config.toml
n_head = 4
n_kv_head = 4
qk_norm = true
attn_scale = 0.17
tie_embeddings = true
init_std_qkv = 0.043
init_std_o = 0.0
lr = 0.0121
beta1 = 0.9
schedule = "wsd"
final_lr_fraction = 0.0
steps = 4595
Each number is 500 + 25 x the weight over its row's rms, rounded and kept within 0 to 999. Layers, rows and columns count from 0. Numbers have three digits each. The size before them is the row's rms in percent of the matrix's.

# down: layer 5 MLP down (transposed), 896x224, rms 0.0931, rows 223-335, columns 56-111
# up: layer 5 MLP up, 896x224, rms 0.132, rows 224-335, columns 56-111
down223 099:489530497460496515529544548502522513506465526502459522454488483460468477491519465529479472499516536500492496512518467464501503479498496496500504528487534444527490478552
up224 103:525486487481484451505506518452518529478507477467494495498531504521489502484534491480516507497441471456488520486478521512514474544505466473459484554500461502529506484523
down224 116:479526494471544499491510487473499483461512516473471490509506538543481489482540495496497551510531479490531526509476531508529498469509531486510459478475501514472454492510
up225 100:474467542486494481487486482500484503500481528478486520526508520528498489525533483506515488487475454470517490472477471528517479491500480513521475500494519504503536494519
down225 102:457497509535528479513501555487500500545469480498503508479483510526509502501499445483478503488490536487489500496509520501477487436489526463497530463483473485488504510507
up226 116:488446502475548495441448538531467532485506419477481490539514483497460482448509531477495533502552492493487514518536462552487506494493501508522509540496508498516552494474
down226 109:493488477507482510492514506542527528496462477471488462533520560507531517485500545544506472536548510476496502482511450496529469479504528530473463530455508472512494532499
up227 091:487508465478527506501520458524466497534497534499541517482492484541499486515482502463492519478503491517496521490459525498492513496472460519485499523456501494503490605519
down227 092:482521532524495483498452525510516542505513485515519473484502461517514467492491514483541525498489469513507461497479522481546517521481505492498526515463493487537465526460
up228 095:493518500471460476547509502519482515497501501484516546472487455571450495500509502532478514477474474492499500496483502486503504456504509498522491454512522501490530483521
down228 093:500512539463519478469498466515526509470518519511482455505516504540466507449526482510497496535495485511516537437466530486490528510500494458475504491514500469494475489524
up229 092:496452512489464447476488507480477504506494491517515529495478514472524506477464542483477530511516474542509510486519510535530457502473546495437502491518505480501502542487
down229 103:486544501508462454480506504515489520546493514486504484551540431443523487512471512475520515497483472505461507479505493542498475525496506480471485515518504512471529455431
up230 114:471518497515491489513494516486514521463497500440469510504506488454519520509505488481494450483524481493535498506490529512512533489522543466499545509535491484502510495466
down230 098:538497458505514482436449494483487459487448541491535504508493475461494516496502479491544430488527488490527544443474485480541488479482467523474480506489500513490472508490
up231 098:444521516473464488520520476505474524482542532462503486499503521504479523517464493479514485511515485492509511482463469486507539498525521485464469498465521471504487494510
down231 096:494519517485495452560502471510498515465489470502475485474495509454516503512456524462499491477468500499482524462439473467533508511435477504477488462507487471538507481528
up232 098:522511507435497488479458501492472528511520520541464464491492504468495452527526470532513508513461506482436530461538468497498500484495496494505514462514500549460458486497
down232 097:519517495470490461534519555495477489458504503494482500542498477514515486465521479522491468529543478471487503510497506483527478508468486511506491490518509498467506498490
up233 100:457513476493467515480514465482462504499486506532516505484468490515463519502467536501545444467517490501465457511495455552481461510521513480509480494494542473508555485493
down233 090:491500485431443484474520515517495496483490518492530506487497505514482551550468500514522580465551513548495513531510504463488522517505524476481492515496533470514498492475
up234 092:502475492502503488434489497479487467485464528512530522470476516531482516495504456516498502505503471484492463531475462560503502465503508513496488486475480510471508543545
down234 100:491505451467469485549500480501494495493473463490511499481482506508530536485525490501533503466500463487494476511519508516517497548519488501529488485538532502491525476537
up235 109:480491541521456451486579512544457477495521481522520477474516490501506496491534464516472419459496477486512474550534482528493480500473506540535501548503503482491477497520
down235 101:467518538515505485505504522505533501544488518471479515497475491517530492515496497504495473494509513509543483475477480475466506475534495509544522535491520529507509510496
up236 108:471476528471498510537487502506481519527527506512507525523497489514455522513504481461469492540520476479477471495523489491463515457510470533488520471479449495500489491557
down236 100:499465522495483493493491501526511498503479491521473505515472509516449493518472527467514482454540467501541487519480532480516521483499487513489523526504481496539534483502
up237 108:502490480505490466516480509533476525484537479491503492472525487509427451515508499508492557517484473498548488472526485490468526503494486466518506496485462500526545465503
down237 095:491520499485485507480466462505469495542518500517513499498502508515515485467486548463511480504475492533460513527541455529484532503490466507517516526519497494484518493495
up238 120:519508468504541517513500537518508489489499548452487534483517478477510449515538532508527500465426489504499512502501531559502490505453467509512513472517520457517512471502
down238 112:521505469497507555517493471467477496484499489514525480482485501493523482529533494527524495500494528463468483510476511503508496492459485534496524512522492478494513505546
up239 106:467465538531507473501527464521517514518496506485480487473466523535505500510497441495520492513521465507486514457527465469497487530487487498486493497480481543520500486519
down239 103:482506513515469482495482525508506456487533486483449494456455502522476563535498478506473499489525491482514502500496469509481486520515492471499487490461488543526492494467
up240 117:483528520507446538481499530482478507461492519462486474463530528499535511479491519454492508492449524498467536470516508474502494505460546502503523510497488472507526522502
down240 100:464486506504553478506508510477461566498469550488504454502506539529516537484475534499482511477471536497496488501507504456490526507491513507509471504509511485517531540503
up241 083:523451517473449510488497516467506497500525474512495508514516493523496528518477525485453493498488481517503423456485519485499495489517482486495483499482464466473493475455
down241 094:530487446507526463544509463485532531498512514513528538514478494487489466463516463546494491481468481483535513468502504487528496478419510517522461445493497499508482505473
up242 105:522477539532481523522522475469570542486461499497545503519503506494526465520479492499523479525532487506475476530495509479505491497516510490491479501529493509549500511502
down242 091:511523520504469492483480512503454499436482506456535548485509474481531513520482519518508490540529507529492502510495543432507461544510527507505509504558508511501489480513
up243 111:502525544469551515490460518496484420493523476497519500483487504511495510474492543465512551535517515472477479472486489532489475497506507507461490532494498498493453514501
down243 115:542537517515525505489497495507470470463561479499451509505504531506482509457539537479534516496492491492557517456460509515503476482462501503499491444541494463542471524483
up244 079:514472551496521506501486512513529499464539521490515494510480489555496483539512513483517504468502521496520483506510513470552501470515494492472525491528516507467478473470
down244 110:512508463510502457459525488470465531559461496499448515508553492473492458480495468461515492510484499499488512491479471478483526571465483482540509534502518495508500481549
up245 100:468487453517488480451436519522484514459520538469534441508527483484511498472489517502474482520530477515458470471489485513465527519503503489496493548517455491496474505518
down245 095:499458462472481530506528517493503520493501470469551504524464485498549509473480481546494495492555495498525496527471487465470500537505509506475475508465485540499484490549
up246 091:538515491541503487513493517468500519503523510484506524498548528525489489507509486523528510529504479497545491535488479491491462544504508499502517476542484449458489521518
down246 104:497437488471495539526511457456510460482483486477475428512479548511497474486481484503499524487468569496521485528518487512478491551513497533465529502501556519499490539509
up247 109:498512474497519474497512510504486511467497517471474494514476510479514491519519562517562498484526534512466529480482559514506498473497476480496479490470513472470475517482
down247 099:497488482532450480451473475489542515541500482480504447510488482487519530477471472516519485525469480502509506472484491462519488550458539525482482508560479444512489490509
up248 105:511467501499455515459506508485455486468504512503499508521479539513508459499519514479544495459492511522489485453484531500492500508519464530517514473521468521505471525510
down248 098:505511497511499529462480470494511475425477484497510510473554469516467480511508511466461520442492510516513519525461504498529518521495487517500479447504503503510519476528
up249 087:450442457514493501511501463516498491511491486540486487509502481524500492518478451463505466488503487475521513520533482507525523507456504496518488519487518514461492459525
down249 096:552503474487513475530531506527514485492490440505461499490501487500477524525507452448450534507504516488488519537466562529503493491504518530471516411469514556522469505536
up250 099:550464495481505537468514501499484495484467491536510497470539525484465467511526534508453484496497493436513518495539507507480519546523537520505469537500520506489501499492
down250 098:518491509493515486481512521481519480522497474489495459487483507534530506502507456487529501488496547491525473506482504507533509536519548489521539494502524477500535530520
up251 094:514509454459517484505507539469479514477502462534506493449496473511498496543493507484447454529500529521484492468466517478530531457496492518513496512517491554535464494489
down251 095:483473509505503497501494502470490539471461537471492492518476493530485492463508489475518473494514527497536485505470479516491494513515511505449515482461501458504547473526
up252 106:527510495521525501476506508493482529496450483531486508475504537509523557468514474537456525513499503525513476545479534491514514515482526540544504472466513501524471524483
down252 102:500523507463489578523486504473504540434509497495506471484456513512508482514503509503465474480504522530471509485514512544544520535501492527474528466490523489509531527481
up253 112:458488520516509494496495512515495523434540513507502497481499505503465472494495448461475552476500509481466497470509455512489481524500495517459487504501512500446495513491
down253 097:492503500471483522497493488505519519527500448506533525501511522529508541479496486528483549522502467512469534529498514522489496449540505512512484474508512495544502500520
up254 102:445486470484478486477491494524519463447544500494516542507490487495490504478472483516514538446528502519541482482471511458462488539503517506506492513494502503545505535501
down254 102:492543517498506530523454554461548484520483512509500529502489514503465537474524471523482477492492491497535500505494498513516537447520494491511515532557481531504503469485
up255 117:497509499530525502505486493539517489513502478492521444525515467498503512501554515445462489501505505459492530485443519505453487506513545477490483494515499528495459486504
down255 115:507444534516533546512498473536506506476508475515476469529503475498461457517508531506479495473527509485484463520489473482477531539514514499568479511522505479447497504495
up256 091:517494545466515452485498476518489460528527468493503500527505510519571494520491468460530539495502473486542490487522463518486505477518445469498483488494508510551518482549
down256 096:488486486483490508503518521477476499443474462512480507507519532493499485491499483543441502475486519475474508457516490516472492510483485489544561448479504549501518520484
up257 104:463482496491498476487484479506502448526515512521454488540488529508493466475531483497540481479529466543480478501541483506521490532480529474553511481516515471510488489507
down257 105:537455509494491511518513478509525507523527458477486487495483500512520472522492534534536560525482549515493481529460476517523478531520511517517534506482523472482505477556
up258 110:504551512480480444514488525469471537487502523481487497480514500510531468470487476521532517515479487471500550495503505494528469504508528490495490497515508467509531485502
down258 093:493470479519496499526495501495472466514511468506526503523522512488485510546528512470508518548486451421463474509474465511491473532487484526450457513466495509517533522483
up259 104:475460520513488479486503526491489478473452511514493461487491454508509507512515482489494541451489518508478461512523466506516510490487480509476526519468502495482528482486
down259 089:514472539513524491504485504481514495452505512541517535515503500509495471483515509498532486504469515461473539515560486463505533463478499520511471496537491449527468509501
up260 104:458450511565499489475506504499482504521514513535448519505464529511468487535514497557546513471523494487496483504496478516492473531510489540488464536520482522529487470513
down260 105:474512499509475471487481524465453538524479493509489509460521500440488506501486479535525479500504512506478453506526483459487539529509503514516479513508534549553459497511
up261 086:552452502533493506486527548474506515512523493454473499502477469466474554446510523539493535494495500484563491497475535491491488487493542476494486465510535513486450478509
down261 099:500498511484523496497471488489517492460540496522466499493498524472499531509514539486529498504507487522532498483531506493468517489527507514487495553468490515533506568520
up262 104:502461517511525520497517506489520493451480531479502472529494471506477499478510559512491542493487496503530549488512443519470458507502486491459538500497501492540502500506
down262 103:499494480531511475485535531504486511489530524468529538505519474478489492474501493471523516503508505524483522516523430521512472529491525496509517533488551469490536503485
up263 103:500540511481491509507531564538498506496511497486472488516506468524527516457503508485477508509550556485467512514478524505523502525480482450466510491461479534474485490551
down263 112:483503463529433469516479517487503447474515494496529505543515457467508520485488521516490464454537526488483496493468529511491522522486528471490483501499494508491492522519
up264 089:460466522523530490475532511538469460531518537533502511515547549530523479500505484489498505500501503527500539528496477514502499493458449528504465470482510513496485505474
down264 093:496485477519481495459520491495490505494550524506467486544484522496520501500523529508477495475497499500537571448490502493476505531496467511512468517529513478462516478461
up265 087:474496466517530483514507521496471513472489466514518439467508471465456483514465534485475512515502507523475485484494500483505469519515529514507488512499486522493555510538
down265 087:488494539480458520516487503496496477480512530498495504531493529509486506514492524507511500510522524468478471513499491407498548490497515487484538496463486465466491517518
up266 096:534485485520492504479450492493492538501528532536513481543540511522516531508513475517511549509483480517501521517529503496575473492496488453503481512470455536508512470491
down266 096:514492468542497492539493488522516456480485523526492557542520517496473464491463461465513511509453502482507537516494483504534464477500484501532504474535499522495535462508
up267 096:539505510531550486476503513536546494508489510512496511525493507517478479501483477541523563477493524501486477504463485490509508497548511487499525525466501485502475500487
down267 087:469524512475474480479516483520529486464485492501489478465481479509508509492516538515471528514479507544512503490500484425498491489486492491471496506463531503488487501457
up268 084:512459531506513516478509521511489464477503506537531489506501453524479518534522506474503549492466437517462528496512531526510508484516456509495505462504508475465469509484
down268 101:519453502483506504475510493501472497542523524497503518468533513482503480491508503515444510495525541541496475535503501522514487487548503495522491483463530496501490474469
up269 101:499506499484458489517519528495518480500513497471507520492474477508491544432532499481511507478535467532503493553521471486522535518459505505528525487475538548495505452495
down269 084:498486502456495471522526533516521538468496471474443506488490522504501477476448504535489504515517521492504556468453572479514514492460512521523481504559476506479509497490
up270 106:518513464517481496454451495485502526492509477478477483444501518495484502490518465464490518504534495518460497534491518524518468492506540520511477535462455510517524477478
down270 099:513499475490454516537527498529477485482534496458501480454498472463524491511484502511487529511510512492520500543501474516477500473455513505482459490476480473502542482485
up271 093:490527518500524506501493530475511513539518497470468491503478519490520509524472518505521502481510527512498491487523529487534463528482461506484507536530463499547493555496
down271 096:509497511476448520500496534525493482508514549497492563501526480481528490475501513529507473520543465489478472492519453468520495498512465518499507446505511502480497524485
up272 110:480496492473506525461512518507486492493542515499499495487525518493544519540493509551496456477454525494485504508467500539544516496475509517534493462533453492496506529515
down272 105:508507548529489507488530456505455474489522495470518461496510501485517505511514493472570484468535450534460491488461474496514526502517521533531495491581478501476517489518
up273 097:486530486500516498470533509482505479495481495484553459526481524503520505504517515490496498469464519504489548519499483503523488510493534491495515503499461481523518464522
down273 110:507465496446485509477464512492522530540499535502474534515484503449494500448493502513513477502488516519498502485490451460504515526510501471476513497501517532480469471484
up274 092:479499486473525503495528470523520468503485509469466456520528514488504474498505493478500525503486478479486511531478523471497461476467534471450509492475526511503475540485
down274 097:535528480541489495516478504517476476547488469521507517495501515468533501512444518491502451485561475516530499532548481530514538516485490494528536494546519516510500504514
up275 105:496538486469516476485504500472499503495502493504543513512458529552515503499490493525473445458493497504527531489546522510493480496470510521505558527494472495504478521524
down275 109:502519492547472473500489511483539533503468506526468528521514521479540512489480445530468515512505502489552486466465503505496492496457511516495497498497462458507501495464
up276 109:475545503510516480504521479518511497496465513495516489497484482463486513483483522472455462524509478484511471512482483550483479487488476493531544478496483461537507491548
down276 104:486513478527494466556503520520486559464482506489519517501507519560485524459476533486506527504496536539481522522436510553540487514502496481541541476496493472531538485501
up277 116:503530509485501547497470557540503528491514492495451544473465444560480515501477504477478500544508496495480473521514498496491523544472500502489487493486479506487507483521
down277 110:458552472489509498531487542552473491518553520515454490489505494477442519493533546513471550487509503510432463499511500536543485509520473500512503549466489508486521491465
up278 110:547504485493528489474491504522500506487514522454524529502481504494514507462498494487532501497476434528507542510478532504524505487479532512510494514507513489504520513522
down278 088:515526494492510496546505518534491540472492455508510519541481515510531496483464500508498511514487471468464529507524458431504480499545516487529529473523522486438464484477
up279 098:465460485483501486509506509502501474511505499509497524502511529501520472483534502445504515484486482502532514467541528499508527481497478513539518499507449432501527507526
down279 106:476482494479480515482469473498476519472495505502514511491530472492505482457521524448517533535503518505516514502460463481490516515508533519474513522519493438488510559535
up280 109:520473469542463540500483490516487491524520514512511517476496557497523514480495528554519478522512495494467460517494497517500487509485478476517496477531476461512536527498
down280 106:487493475554541486517507561507496445500493509524479489513494493500519500477522492483467476475485500503503482491498474478511508514500479491524516478508516539523476516448
up281 102:495477499544489511483509541495468437511491548495515506522471531526530464503521487553472524575487506519504472491499525480506490486498546510520468479537486534461498492513
down281 098:520457540449533542487520461512506503498534521479500509504518534474531473494537499488491522538523557493505453521510559529517534506524498521497516498515520521505531485514
up282 100:492521467467483502495477534478486553454470492518483455521506507518487540478505522459506503539515530465521482501473524474534464502501473458484487536510486498471449463485
down282 087:498498492502501516484471475502478543480506525474514519500499509507519474528490476454516494509455556482469506515516463449451482508489510482500552475539497495507486534524
up283 108:470480462515516524517479505508490524441523550499482519497514458526517515503471486513548489495473469535518501553496498520476489525498480503479541487519519506502477486495
down283 099:477477558510510514521517483465488495475517490495516479532521481458484467488441433462504530475511504449512566488469491517470475521480486504548509486498516503458464491500
up284 105:480538486500512528473485519479508506511512489515482551502526443421528501505491542465491498502499501534503513525536493512491504527500515508500557482494471540503527455546
down284 102:510483523519502502529487488492538509495523492521491525501501487475520498477514470485477506463545489557449478508529474508461530476533495496500502478573495457510511477533
up285 091:500519564530524472477464499489523489468510481514545529440489510534510504505531507530465494508467499504516502473489526498489499471492468519542462478482478520512506496496
down285 099:542488541537484513502497438493497478490451513537503535494540510474494439496510522497470531472459500497523508481512501468542455489510521518503466508483514488516501522512
up286 108:496500521472516460513529520484490480504502531492509500465537487489451509508528537500436525522466487521471545534474504558451469523526510501477478458485522487524512474516
down286 098:473463467482522511537528474480481487522528493526569494505468540448495521491523501507501505496553494532462486491472474518535515542489550481495485500492451563514526496489
up287 119:496526461527518491510468488515498500475543468480486473530503482473498477522503475531471495534488520524494529482476508482518488498535490524509499508496528487542491511482
down287 102:535506479531486468498534501549474474508495506510516532553471516456493504524496537508480500447494502507526481514484491464519490505513489531519486538507473482527526502504
up288 113:509498514536455496477472522544479510478505511463531487481501532460476521472532487521529484526511538491488504528491522512494488472497522533544519549499494541518481490489
down288 103:517504495535518503500561502516477501460524559509503513512515502483455488501514515504471486513482543496540481513511504507488494495480493505516516548465528516494482490481
up289 101:471505521509487491531510565484484498465526504503501497494488512507498480514498553477422520494461463512514501502528514490483488468520489510520520517511535478525493493490
down289 109:545523515501484520518512544479514454499500535471480511478505538478490485468507507527484484496533531475505490492500506461514445486523511479483517543521489516526486510490
up290 109:509502495467468466493505531478536486500496525492485449521504492488536515499507522478489491508526490526458503559516538512508485523511508504519481504541484494526476526513
down290 097:504489492477434492542502540468459482466583525523501488447497470486505460512505481476499492539507485543492501468511511516491499479485535503491513507484489496515476545517
up291 098:508505543455486489491511468487492498510520472545458514472476492492486541513500484507512500510483498504477447468467488504483528464506466502518487481506482500478456484488
down291 093:512509491485506464497465487498519485497508517508475537498469528491527490497500503543505446512530516484499549488469518520498515464517510484501487509506482439527497467553
up292 099:463482477512448470517524488518468496452483480473506513518482479497520475502533525504438490479524511478512463490494507531480484482473488564520485504512476493506459507516
down292 103:492531547495511526463516506481497503533487529482483511497476521457526526489488510493477503512533497484496506489492494501530472490489508556438490510527459519479506504497
up293 094:532480516472546480497466483512448446525484516495522486447508488489468503504523477473496490513486470501494494481481452508502445532515481521522490491513528525516493500512
down293 093:521518507505506489481502485480514474472521477487482496515546489520505522500495504498524485502489524504480484506442513438457479514504511491534529491511482525535466499524
up294 109:507432514510509495480509493465462471530466497519504498511488513482496492496461499462479530489486518482539494481519491481500496462464513468472553499493450551486491505491
down294 098:551470491508507511554482494502475467523512513468513501513485549521528469558496527498527531497478470510527475515487493501512488504454508531498549521448490511487505514481
up295 085:544480535529551501475530479531496503499480483528455478502514522509516494482530458500471505495543479503503495498514524515528501502499474500486483544492503522482514490558
down295 105:493463537528461497522519466538529528481502487496474512458541535530480520498492511497521514530469541537515517509491508491502487535516545501499485474459529512472512486489
up296 095:517462475518495496516512545505542471526466480510502525522523507491509499466513480487507477496552525516486496511476497505515479490506534448475519490480469527523486481514
down296 107:527529475519533554483559549485464465507467509524474526490502486480478527537474507503436492471507505544557504515453467494507499457552501507527525455493498525519526467488
up297 097:494535473510523525491504533514494488502469533487492505487468421486448517515515460451477463505487541472543466505539502542491498527499505505528490508499472543501506511517
down297 102:514528507506457525529491553486507450499501482501499506544498470522474538487520522520552510476518528510487484503487519483528484465512478491506514524521471505524513452486
up298 103:519535532504509495520492495528487526483499501524521521496529492543499518504484512528447503491490501518497468499499485545479527456474534506482536492486512489528475494531
down298 097:525512501462498512493532510521535533453507509542494519541524494486529510467526488501485457522498481508525484522488502531491502487512569483523505452456520469520485511513
up299 088:454509494480498490495492505512499475519502505510494530494542511513489529529491520492470472487539539476525508505497521491455544450522515470508509470490504518490549487519
down299 110:506445497470498498495450458503484498511453518479476487528523487520480510522493524507502485492544530435480498500548499535529508504505525472561464487499485515507528489503
up300 105:503515521492465506518519519485490533488495521480480496462494497471506501476514506494494506526494523475491499510512490557429514469494506490523515536496520513524518457479
down300 100:494538482513492448511497495486507497499502516463538489457501440512522516477486485524512552501489473493460480551534446511484532497506549487551527500457508514480480483472
up301 105:481490511528526476502494502488506502478518482487510524532503514488531469517504516503509498478463501504485551491475509503506476528491503491535475527496502519475516481520
down301 102:524556490519488529496504465494475484495512548529496487511502526480528515517538483500515474467495498471493531488473511445513506560448454486518519499554499479515497539519
up302 091:493554525497482487502484508464478521545518556517547463482525508496506538465467528495530484491499490524491496505524494472518491517507536483554502455433480513473552460473
down302 096:487533488493471485532466492532451528548530560541547504472457537482489525492455483519481485524499457502520489465474500532517470498500527438492469468462469461502493451484
up303 111:454475492516507463487505496532507470493511535531493471497473458477492503517502498511515472496511491530513507509492543484523518490500542493483509514476508483506514464519
down303 111:505492484500490515503489484457487480497481512513491484510518448516499504531468498523531480532545486535519533508486507451532492551436519484530500530474532487499483504513
up304 103:512508520481497485520509446479535499487499522509524487505512526521490487553507524484469477500506486501554503507522465476518472473512476489517532503558483527492533511529
down304 096:520484538464476491545516508480533521510457444533524509479490470487478502534471510496501510509511484495447483504510472489528495460537509450528560498493468475490522525470
up305 085:492494506532434511471497488506498503470470563483506513491511465492516526483517511472453466497498493526506482535486482519515530508512459524549444512493478529551480453536
down305 101:540500545528487485506494511508494532498515467515470476495498512482518513533497504543493451513484523470501538495519491513497476512513521514430499481492520479475506483551
up306 115:442474456473531472498505528511551486526533537471480503542490439512508515485501515483526497476524486485535487514462506524473486513506567487520497531491494530511516531502
down306 093:537534473512502501496521507474524507502527545479506515519530497481458510473494518502500483448539569475497473521487480466499507508533533468509515551508478514542526520545
up307 098:487513470533496493521523529542482480453489477466461459528529474486518524475526511499480513516517555489501519473461518492513559520510484492536493503511504501539484513511
down307 083:430506479533504523499479502488499532517484516497517495516504500485498472506545471498451516474492471525490516481544539520497496502480500515450459467507534524515479536486
up308 123:494474492523525532451459514477467490506459568522473516466502469450492543493516501520493524502466498555539481495533513459528515503511553488502530539477497497491466531519
down308 111:477472540528490524448482510533472462520494505505499501516528467493493539470524495486515520515491487529521482477509487449521499514506483510506513532451500521496466518523
up309 098:479530503498532531482544478476531474532504492496496531437471489517496536545524518486452428505490480490517535492493504507565473543498479532490526499501550529488501493572
down309 095:488495462500519467495496504495500483474524534510528549462510475437474528538471497514538465463470485485496524487496557526492534535490491492491497510536532487524505481485
up310 087:520494503484513510508497509484508500541484505511504520494485479470519550520509498498548499508489493492500474516471517519517483473480535473497520518515479418490508520480
down310 102:512545496483477499522536513475522494535507494536466542508524516504525527506514454480549488465460478508512504472534479494503482493540486534515501515524504500543505518490
up311 087:527484507475489512536477489477468460487512499533492516493504480519451567519530526481525502499505502502581528497486490496519470490467475509476484464505506497565488468503
down311 106:488488472522494491501470478523523494506519468515518508428504508546532516512480498474486525561501506540530491490474472524531509510494470486494525504524475491515481483498
up312 103:472467503497482492483520509491513518467492505519477522463497568494523496496515535465489492531518504463555500523543482524483513502537555492466528468542524479511508473513
down312 099:496509508538504486522514470459513507490504495522500481495511497500488505500499486538492432474484509501497476537479530513489536468490534483519521527519452504519490520517
up313 092:490526491505521485522456491524524497508527520525492518488516497505526500514525496490458462478542519497469477507506497486553510522499484492528507508476548513531530535511
down313 086:494512526474509561524472492494497525524500459503473503503517485532459560542490471483465504536497512526525513461501513503526515510476542452470504553527485489508504538518
up314 099:446499477506489485500488513466532489467505533472506462485488548514493509500500506519513518566500531550501551495485489417512465487515504483492488486504475511513540488501
down314 089:495494475535527480526516492532470489530510541478515535470450519473536494477524545460498486506503516509489502522513482476486499492479528488474479459523482481448500489503
up315 097:485517509513483506467502480465484508483509505466512542483493510507508556483523483492512500508494507500546533495481552466507465480520489535419517541487511511520511508514
down315 104:520514502514502515499513514487459535489506508470499521477486480495521526533487502534531471521461493542475481496461426526516500482496523508519467485529497488469498514468
up316 095:511449508511518542505475559525510490527461515528500501520468473465493503511499535469518460504516484491520478504463506519509481460481485501510511461480540503486530563523
down316 099:528517526521499479489503512517469537531471458520489457540523501458516486515499488493516488548527485495460482510446494532493525504467517515504509507464474498502489507521
up317 089:521493481499522534507483461538511501508487510541485508529497438561468544535520481509506504474492476544506483493480505513459479545464500500519548447464488540456537519465
down317 096:504497515503496519505507503542520524495529531520501466514510471494477523531510440489485529501468464477473526496524474483501489424492542507527515447470470473483500555503
up318 099:534518482485439503513514423493480518499509518551508500531507434474437479523531510540529498538515500505506490500491456533481514501457494472469452498511509516456497439520
down318 100:477489518449495481431480520510498505504526494504508518546502476492461528491482490485509528498474504494557543529455472490492492494528544496440482497472489487490506479523
up319 091:514462490523514470491490457504519460558525496477500476505512470514495438511485532526537496495550484487500498526509499525480555486472482462461471496438454497500474491496
down319 106:504532505523495516517548434427514532512455508510508488488496552511531524467541495503502549497504437481543508490551514513509491522437517517513523503495538515501480534492
up320 083:502488488463482509452449482505530513494499497482499495502504512517504505519476499493494491475477516465525450553532523488480509514489516489451480487508476476477521539466
down320 115:501480469485453506499494508501497458505508513461499520494518487457497508497487535478489458518481480521473496489468476536486515483511454528504508487489494528519500496517
up321 091:536475494466515486525507510515488466463480507497534510525495508495494527512485498477515533471487522531511493514497516498492479499494509535504525501513462492520486490484
down321 107:507482440480518512519507508496427503494485489542530479535480520490482515535502473535484527502520484484508478528495455524485510509470478500454460493475514483531489497475
up322 087:523527480540506493460560464499470458543510479508525515514452514501495468472536495508495523497530456529481486513502495545493562505512468476509470495498510494491489483530
down322 087:433465490471474515512503520487504524492486450508477480522479481478515473519460501519478505492516488477466517508497501482507474520478520490560442487496488481479498556552
up323 095:474521468495498471515526490491487463476494498554464517501531500488496518560471493510458541536511468480482485459551527520534502457459501504508495491527487525554481529489
down323 086:525518505492526441476513500475499492480482495524534493493484496475536478495507531475496493465532464518513534472525489465503532511483508478489516513518530499491523498424
up324 105:508527508504522470527529489458485522484487523487485489452501494462507466455477492479460513489515485529509535502480532484473478462486468490481502510473474473462516512503
down324 104:477541494532519508480480491464477547524505490485449490479488522470542488523512436502477506499506547494470483437499493492504487491513513467519489478482459467492544536476
up325 096:518525508473453503511524473473528537463492488514514447455495502516513486512494521507527511540460475509464516523482485491476509499476487473496489474505538502534514486483
down325 093:488487497570457486504489504495525469500503473495486496465486486502509488519477490492522516525520500504497459510517495477465511547453489479494449506504516522523476517482
up326 103:477508458520493487484499545475523500511534493533494545521475484475498525508476478529465476521486478482505516525519511510532499486494485529519508477528502487496523494533
down326 096:520535446486498448519495529497498471511490510505487488479515463543511447537500460484476481517505455455471522491499482494496484489518454500509495531521536493493519489539
up327 098:530461517499455496482473494507488450491475500509521531488485521471519529497487478475538498550547486513460490506513519493485465468505533535482535498502478520516443475483
down327 106:517498485485502544513510527490448499505494476470509491506506497438526513499471487472455495483519448456468484483506508487523491561489492530481501519494467543537471467494
up328 090:496450470508483489468485494559480543546485495534511488522479496517503499578481493493469453479485493499511511540505499505484500508464492470469525494497462515542502499505
down328 092:443524492477527458508509497536471477488455497508526485544479500496504510523514496504468460502505532505495520493510473444474494488510561494512521532539493469502488486459
up329 087:486476521464522454501503517509490541473517495551463476475493503532510532537568525481515461513464489482522512489546527487534507494473521533480479522527441483489430475478
down329 114:490502497487465470533514514538467505514497483524495497533527523490455528498499505536536518482506452521515530490513525479557523512550499517459465513526512501523458464480
up330 098:539533518514491500495482482492479469475514502488481499454456484488481504489512516450507496532487467484498466473524527505513492530502436522515456521482473523503488460475
down330 099:490499481504517459497541475477507482508476493476518477499502501490461471456485518521502497482475508470549480518501512474502527468476501487525512479482487521513523504502
up331 108:480527546517458495486487497474524507443510532528516500477532470493475509518515469487501508517461455506501518480523512534478479521485497498527491492478493515475508466463
down331 106:493482498521486521479543489581512481528448449545540470522469479506455497490520534449506482502517472503446485489503481500512492484499486499532518465504506487468463464516
up332 088:497505501533508485527504499532491486482534510494478533518528512539498526479528469471515518502514482507505461508498465520510481455471504509505518512481524460475547479488
down332 098:489489544510504474502450519468523499528498510485510467453505478477509519486502506492489520511526513522511447464525475558514477485445464511494504500518503472490536514507
up333 098:523521495481494528503522530497530520503506468498512455509505470529516488510484477520546483474504505448497505453483484502458487522465519567490515484488508516534506524527
down333 101:517513501503517532515485501501515492532478462475495489498529499532505448486509506530529485544467492506513501471492471521493501482443529512501520510512504498543513492508
up334 108:506513474526468540527520521472516526492503485499518502513508533528479493509481510503522486495480462506486507522511521500508533516487544488498539522507483484490485493520
down334 104:485488494500527489540558526476484462518516508492494528495528501458498494507492475502507512533503454495481486485494478505518498503495529518478476539515507531519479508545
up335 111:543463480475505509502508530518555522508517528486509502477481517499497473550493511537498535508476486504512498498432503486472520527509503476521527505492515486504511459480
down335 107:504509508520499508505485471457519514468508520543493522534540503442473493445515514471486493508459460491495483525523484482515495532467505485482469451501509476477509490497